Each number is 128 + 24 x the weight over its row's rms, rounded and kept within 0 to 255. Layers, rows and columns count from 0. Numbers have three digits each. The size before them is the row's rms in percent of the matrix's.

# layer 15 attention query, 96x96, rms 0.205, rows 29-95, columns 0-95
099:121105090144135098101138105140129165130149089180159119137144153076099114138116155149138184170141131137115153123144133133124105086126129130093116142108109083146133165116081128162152119117117096110135121102133108122159132109120132140182114114137079088111112145141152100094135143179129138119
102:150110115133128150071131129163112171147121110124156059137081134134141091101114103142134159140144144135121175105139114180104147107144152114131098124119155124138122103119122114144145136214142120125140129150130108144081117143119108108113074119104148120111127162109082131110135128124108143116
099:096145179111112113093110131113161134119138101170130095132136124169132092146097139110117140109108140126138144157133124142141104125129120146171140127130169111123124108160149205067138149112123151156124090151099169141155118131153083070141134133155109137106143142109144119133133156120169124148
043:166092128139146129110166187073131114154207141137127101129171106157132155105101129137123111127137110160120109124140108120125146112144078155177104131103145113136089103132118138130111126104129130119169125084122148119173156113137116132141133140140115122072155103121128106149161112145103123113
044:125171114109147154087120135160094117108109133128130125145119146153126115149123101109088110125154163128098160084098104131116163120099095115190118110147171160141151124134075129134113160113141129148072109118134127124162140103153134117169130109155149139112118173152127113094184139126113105131
057:121070162156105151123156155077114108157121147133131143119170126118098149097118111125122127130112145107119096157126150176148114095130102107084134149125092162145139117147133103105104138134130169094130152076146152103149171093199121121136138115145130133143135105118083135136151103137136147145
088:103098135096115163114123119132116128151090117189166115083120136128100116136165116146062139128137088125153126175157108131141159124177119111118086141137124139136137131128133090145134127135147105130130117111125082146170115166167139110158100181145130147150142078147129111125129156137145143153
131:090106184121122170125123136120115145138064127138144144122137138128101125126136159125110088122126087065152114158126158125153110116140131113129130144112128193106110138120143128114106128093144106113138134134095165124155152115200123083148089120141163120095153093147126108138116142119103152143
097:127144082116119130153142126120123085119123146109133144122170140091142161154147110155143108163114135136200116115165104110103109151124099150093139154141169072130134098128094136146144096135120149110137143115102112148109145143175131149140167098119129115139108108130069088104137153099158155122
093:179111161112141136165113140154134140145135125130118155138094134095160129141149084135100088123097122117117118111119126074093123106171103170083125167110122175134126155082118129132132126111140147140133155179140150109148094107143136114092138134144159123097157130126133153104084131078110110143
105:115109155100157106123144161125140131127100142146136122076166133133148140108133160116118140158095115152123125138080135177124126120076153089135099093160137131099133110146189138104166121136122166100124103160081131097111133127128129090151164088171133142100112133133148153139126118147108147162
089:104100126151109143165126132137139158135165124082129139128147129099151143134132145139094121133122171149158117099126105124103139097121147156164131175129110108145163125135114160098124150131111142128106152149163123141137135065131135170069148156091178139093160135144176141094146097117160139144
087:155136116130101153142128105143076106101172133138152109125144143124120145168125113120123103118133165127124190115164139109103127106144129125121143122161146111128135103103120135134120142120147154180109151110086150148153143131079130127181153094179082095139129129051124098117149140135119122120
109:136102129185143126110082150107185123115094140114128174133104111111126132137069114157104109131130122097109116094117100129147100164129127145143133133102111138148137143136141151149107123139105100102131130151144169100134105130113141100068104137122164117117107104168151143107140083098152068134
100:153139114131177098119132137105098157117115109153103112105102109158123145135118116152137135134137101133088165137166147155168173126129153100124114135108141122115100105093145117119115153148127055136114086117100129143122194140117134120121139128150140170103188156114113133151131122168088123100
115:163152138186155139141102106123132159135132097102126142163089131128170128185132110127097120161153148131137130127124134120148145098154155121121117132077119115105147145097066118157130160121124110141158142153128120114150102105105118113062113130117143075130120107113153147116096103110120076129
105:099112138154156132135119129108165129081126064118140184124122135133112140138094082144125128177103177119118100124128144139125115140120142164137115153088083125132153140114098194112167140131147161123115076132139128110097129126112129118117139180174140131090124101129144104128108133139136153129
113:136151118080115181112153109104077171168136153144146076083141116113136119116158177127118096083139091147141145150120108133161124141076171105139118105146167135106080132111131089123130135145111130112131138139096150143139122141163131140147145104106103099129141130111136129146136145132108172129
095:166132125168161156131140160124144139090110096066107167114113086088070139107103112138082140170140107117119158113102123116157109140118181125125104111083100152116114124162095144132123106089110099133128121138118153061150121146098137134116118123120138144105126136138139106125118130145111138134
046:165134150134109095122114118099121134130136135144145141143106105127127150129180164154141132085102125118139086164109113098136079119173165149133102107142050149150132136119133149078157142116146117184174134126154125100134143140120114127130120154126148154133124171169150112116119150134154157155
051:121160139126168061127150179139090146104131106120079112123095090156147139138163130154091151112117109135150133108139161103117151115152152128130105115119173153147105090155097160094097097146153160129150089137147115135173139174149128125123121138105138100131124158130138126115107114158112114144
062:131141099116132148141161146125131163136147171108104150143174134136124114108115141117119133126135149184142163114110090096115110141147119114062186120109072138130126094169150168124144159139123136154125109129163126127123116120121091139124093143130111180098122166110126106099166166132104142146
109:116112164126134124121153109107124136139095136188136124111136132131125179174150124112133124086120102108106151159145164108151125099163132083124154140109099165127104149105150093157138143126115143180117108114129127187163157120155177098145112106144102137092185130097132136146118134131112133138
108:150145070174157128179072139125151117130164144093113141170107136113134147172081115131170147160137099156115148108109082122119114158135114152141132123104157104102145135116091140128141137115114118081153134113107138106108114116092101123105142112131126131151114145147131113146129118092152080095
101:092140104141125135126137115152093097185120199145127091131142144119139129132119141127072124068153137159112121089110113169111143092073103147134117087143112158099103123118176095119119140150160128111129149114124120125146096125115136146169143118129138152152124172134156141132129124151150110142
109:152158100118109203133140115113127163132122086163158105117123156087109117146143113191135091105144150122093156103125093142155135132124163138154123137139139128101103125127098116169100125133095143155124122072117128161129110112128153144138154179113134126154172142125130094153158140152130126109
119:136120102075126131141123102098093161163125156147146110064166138100132132112121184118118127115124119130143182129101122153144085145120133132126147109113159138144096109137161139098094178117112122122101140137102160152169117100151167128136165119131109115124132164138176148109151145104123151158
106:101115163110098165147157151168125096170141158156158122080193117077195098104163155117123108101119113103144116169126105141113129139086118135158103112134136099099129093116147126107112127139149120112141147117121102153125098114146143133164163113096128122156136107150148122131136117126136144138
111:145162080172170147139103136134095133142126129092094146121092107087106121146118134123201136175158090123115150111118150105157141141111108117114111120099119134085097144156114150142103097124134088133154123123147171117131156109109126107125103139118164194114112135148140156132138120099118130143
095:150130143118102125183111113145127134147158068113138125155143105115167118096151123130114112140121108115150162105151102100066114141184126142136117115155176136154165116149140103134163147114149121090129145128116105125134139095114138157103144083085080115150135177137110121088140113115126138121
134:093132097172132113155100132116126132105152115122108127176106148135105112091085071143145121159116104125104095121135111122105103141149136138116134150087115113132119158100062156128133123133115119105132113118161159082084112139123094148130135152135139114091121133120131169171146099093166125082
093:155086165131154066171126117188171111121103099132131141111104139136114132146138131139124133148106130103094104126125122097107120138126140169099107145093043131147147137103113107134136132135141107169121132170136116103123140112109117110079117144156150158091124123135164141149125099128141100110
122:098141124172170103173094135124143100087112110089106171168106123120120137126094047139176139167109148112140120098121127102113116154139116133127131150117122121099159134152122118164143108128114137112120125073119141097097152135091102116140131145166147119135086120141091137147118116113149120118
092:178110131092117175160137140127132171158136117131125096102118142076137105147160170137142162155136116141142185140098109192092120108150122118130107145177131101101109083131121112133131122138130109158130165163127149125145092103131137132117137118138153112142116140170162135137147126080136146107
143:143131144094140136093155110133111146138098134155166104054123132133105137146143156129132165123143139148106156179144151147159147118113137095125108082149110162119119120125146108139107128154157107161165081145115117163144122152124174121136125127138098157126146139108158091121113147176082166144
070:144124112152130118088109127119178086105145164151117144102136145131156118110096109161161142157143125149143120119099140132114091116098109124113126147103119149178105097099125158116105091157150149136113182199136149092145129107121111166126169138136133138131124109101074120122159135095117118105
121:048172096133177084136143159106166107076124075110146084148141157149175085105106083120104146177118130142151118134099127128107104131139133144116128142109099124129126106130138144120120137150145122118113105142115129105089122126104107159138167111118120104126105132136126144136141101112151106128
104:171089144110107166120139132151083144144136189147135199108136085118085183159126183139163116116124140096120143140144150119153140132126114161097098096141129162136109121111154102149151134123139116147155136138136128141158145130149131120128106142152129151109170104103121096133128153148121161148
094:115128130139178093144096132123117124120167111122087118188103124130185149128110106136151090187117172142146123125144148126145105129127106132086100158090155160109118101127128084064123144102107104092129134095125120120098154100141109119117116153127108155160155141119136123142118116108128126105
157:106150093175142093146097139118131106115146122110118075143136136097155059094127094119121140134122147153124108098096063142089116137126113144146143141143131100113135124142118140100125108139110152112108123126140116094089098111097099127123168141105110121160102181156137150110133114098143089091
102:192168141163091159144131092127122107169137099153079131107137099105144159134107170129140120088120109141115134103127095118128143149100121190095136168120067103135092141106122104097130094109110117122145154133094144110110088131109105101120134162134114122127115138117160131109134141116142128148
097:126112125157139122130107099129148118109077133125116081112126166105123130132104162080168084142128116108106094124104102169121195152117125090119114117125134108102125122129124127084138118168165192163118147142147133135128175152131102083171123132130137127148088126130118121131113155144100114118
094:158103122169113115138104132135151159110133152109100152127107135115142106147158130112126144107150094118105148097093160091140139139068160174152126145105155124120132105131113165102100118104123188165157148093125162095115142146136127111129112158135138149095100140138115072172119145103148108152
090:134149095118122116156139104079141100123116103114153105137180115154154134133153127135114076114121119097136123126151155129143113138126075131125081146167144127169096142117115121144118111111109100143145127133135134157090099082190129139128074115102122151130122093156130133116162158167084158121
106:107102115128142147092171150090111181122161113160160121132127142116107103096142132140082128139127161140111102141116119167171106082107135144172126091128180190124147118105128120137151115127117106131117136123116094112135112157105107159137139203123110127148105104126132134152141123144153121155
088:112165136115139101084145118108126161148191145134121151141124135130165156096077095138149132136110172101134154133132098124105116132106099162158141082139143132155141141103149123114109107112101113167140106144089141154156113134145127130109090116086137095141149097146181164112091150114132140101
098:182095145138116148133145141118164125105135121169121148116113077131129130127128102079135133129128099122124168128117126121089128171115121137078126078125132127175132062130139157095138109138117136109135119122156092134135120151098105117130129108168108174136135139142157170159113169099082112143
095:094114107102134137131121129133139154118093128127129160104114103103083085112154154126106120133133162156110153124119123142134126157172090150148160126100146166130169117089136179153121107121116144119135110121113116124184095097106122157090192153171124120119128168151146104141128154120099136165
093:122074110126119136158174130101155114102110123126121094089119142104102129137150156073124138131159090137122074146112148127126095148125114100095148156104131094087200098144123136109142153163160142138168110122137115125137115135132146150140103099156099143124099130144185144115128123122117107110
095:133121141117131147144129080122138129144127140093145152144168126115078124099120165109096125126102123163129169140138130116121155168128086103161175153072152101152141140125096136108194110143140135119098155119157144173133090122118131172100147095131109148089173127130114113131138147136133113123
100:138134120119095099138125136111077140098146133135127103091147105152124140118145095146146073151071153116135106181138086144129139149120122128148144123125135163107136151118145119144158112116116160092106095129131114115107117134169106098161158191143133113113102159130093169148105078140133134167
139:034136119171161090138164128109170130095137103095104126170119141121150093103099070110089128156121151131133099145131127142101140138109152111149132150092106133144124116127105144113114155131129101123087107114103112107084152142127114143118135131126135101138080156141105134118138106117145097135
094:114092161109127134130145112133091106132100087147121202125115099136097153161116125094111105106132118126102145150172112117121169121128180119090106151121136156139140129120160123125172133114139124121121123091139121111105147126155115079091098119153168103145151100144109087166098158150144136145
104:100151110135149080125130126098129119130140119109127102160147130144130102071090058103105141152149161169153080123116131134119141140103141118102140096123150114145128123146129148114184108148166146101113160128168113073083103122106099168123144126129099131150115131140105152137149091120128120121
104:132129093120074167174176103111082113182142156124119146103158109093132109138185141114123096076128085130117107109103119104148109121129124137097109135123120124119134094127107169111144107130138112120123146113120095129133103155143149127121132145113140087136110149147188129110146109126116139073
123:156093153094119166104139118182113155110119155154168152096112142138108165174166167104137103097093139101104138163140143147145166111133130138119115125154145182134125148114157114153140130131134146164137120156133112148171124135171159107120088092165129152100148098123139106121126155138117152130
097:137127122140103130135166149122087103148139138117129121103108093140111117100130135153141095119093152100158100116136162092115164146093115190142128160127136167120090158139159150150118131163155130107115122094069112120089136151121084113135130136148095113122078123122114126091131112082156161127
097:100147200157150111168073124149115160142188133144108137124114125127125124139150091130131118161119113153121147137156111105168139109131105100139194148096139095089147143117128106128139135121151108124126140155125116144148153099137136134118121101146142130147136186117136083093096133086107110144
093:154117124128131148117114092104142113156128108133094098080126103135144086167174185094100115122147121154104126119160146164166089099128087160103111166136154121142165111120144134097125107122106136141151165146121113096116097143134148128114145130112137122159125142116145134175114077117079134109
092:137107113126103141136109115119118115130111134162144127084107156095129132137150133168164166107127143146125125125130130171147195148093136138142101164122124140170151124125082114158107129134130140124125133138135103119169155144071118200149164136103125126144159082163166134177123116111148118125
094:157120142171115129116132158131112131141156150136133122128078128125112116126172127166125113135117145128136134097151151128129144091096125120181162147119186102116156102148107152183131173139126117115099154134106120085103122154113114135136109124119115138183149150152140104166057112091142116112
093:149133083079126134106148144147123184143125139095110131120150111093146147103122168126177106138117140128159129144094103115093140120139138153137156137142111103115134121155114141123106094129086196116143061130137132129166109164175147134119137138116127102139121158154127180121086126114120135108
086:140143134110134117108112088093174094109134083083116108124133164104113120113108107110088123093166140110122118130137111139110109137166167095143156161124119123070173159124103109114107167137097106141139145098122150149145179111143130153115106133131109154150153130118111140085145145110165152162
087:112172144103133117124125133103093125121115125116149137109134095158085101129110111156066114109110120136152131148142108077145114102097151190108091169134100139147165176144131121140135126122155155149113128087133106088157124136129121149077137128158112144147123079132111105138103145125079118115
092:112103111090183128120107074150115115123160128119110119114136133105137156123106132097162130116150160121127170124162141134133120111150102104110123189116134136130157073135147128066108123132146111133124082124144122137133087091109123066119146156148091102143106132124169133141143101097130161127
096:159145088126103136103097179115123101142131147108104115099132131091060136127105081106124116103130125102135128100172111164105126103140110125136103099159104148124105120124123133163105119160097089110141122141118142131179155104122105172119102092123150122179121075159123123122117133097121117133
097:154146129124129114139118102103171120132126088091118119122169139154145130112151133155110136065120105095126131116115156144136166114116135149184145171155141124102109144151154091138077134108126123111144102088112103183132177097167160147093152119129125142096117152141104117141130111143120143089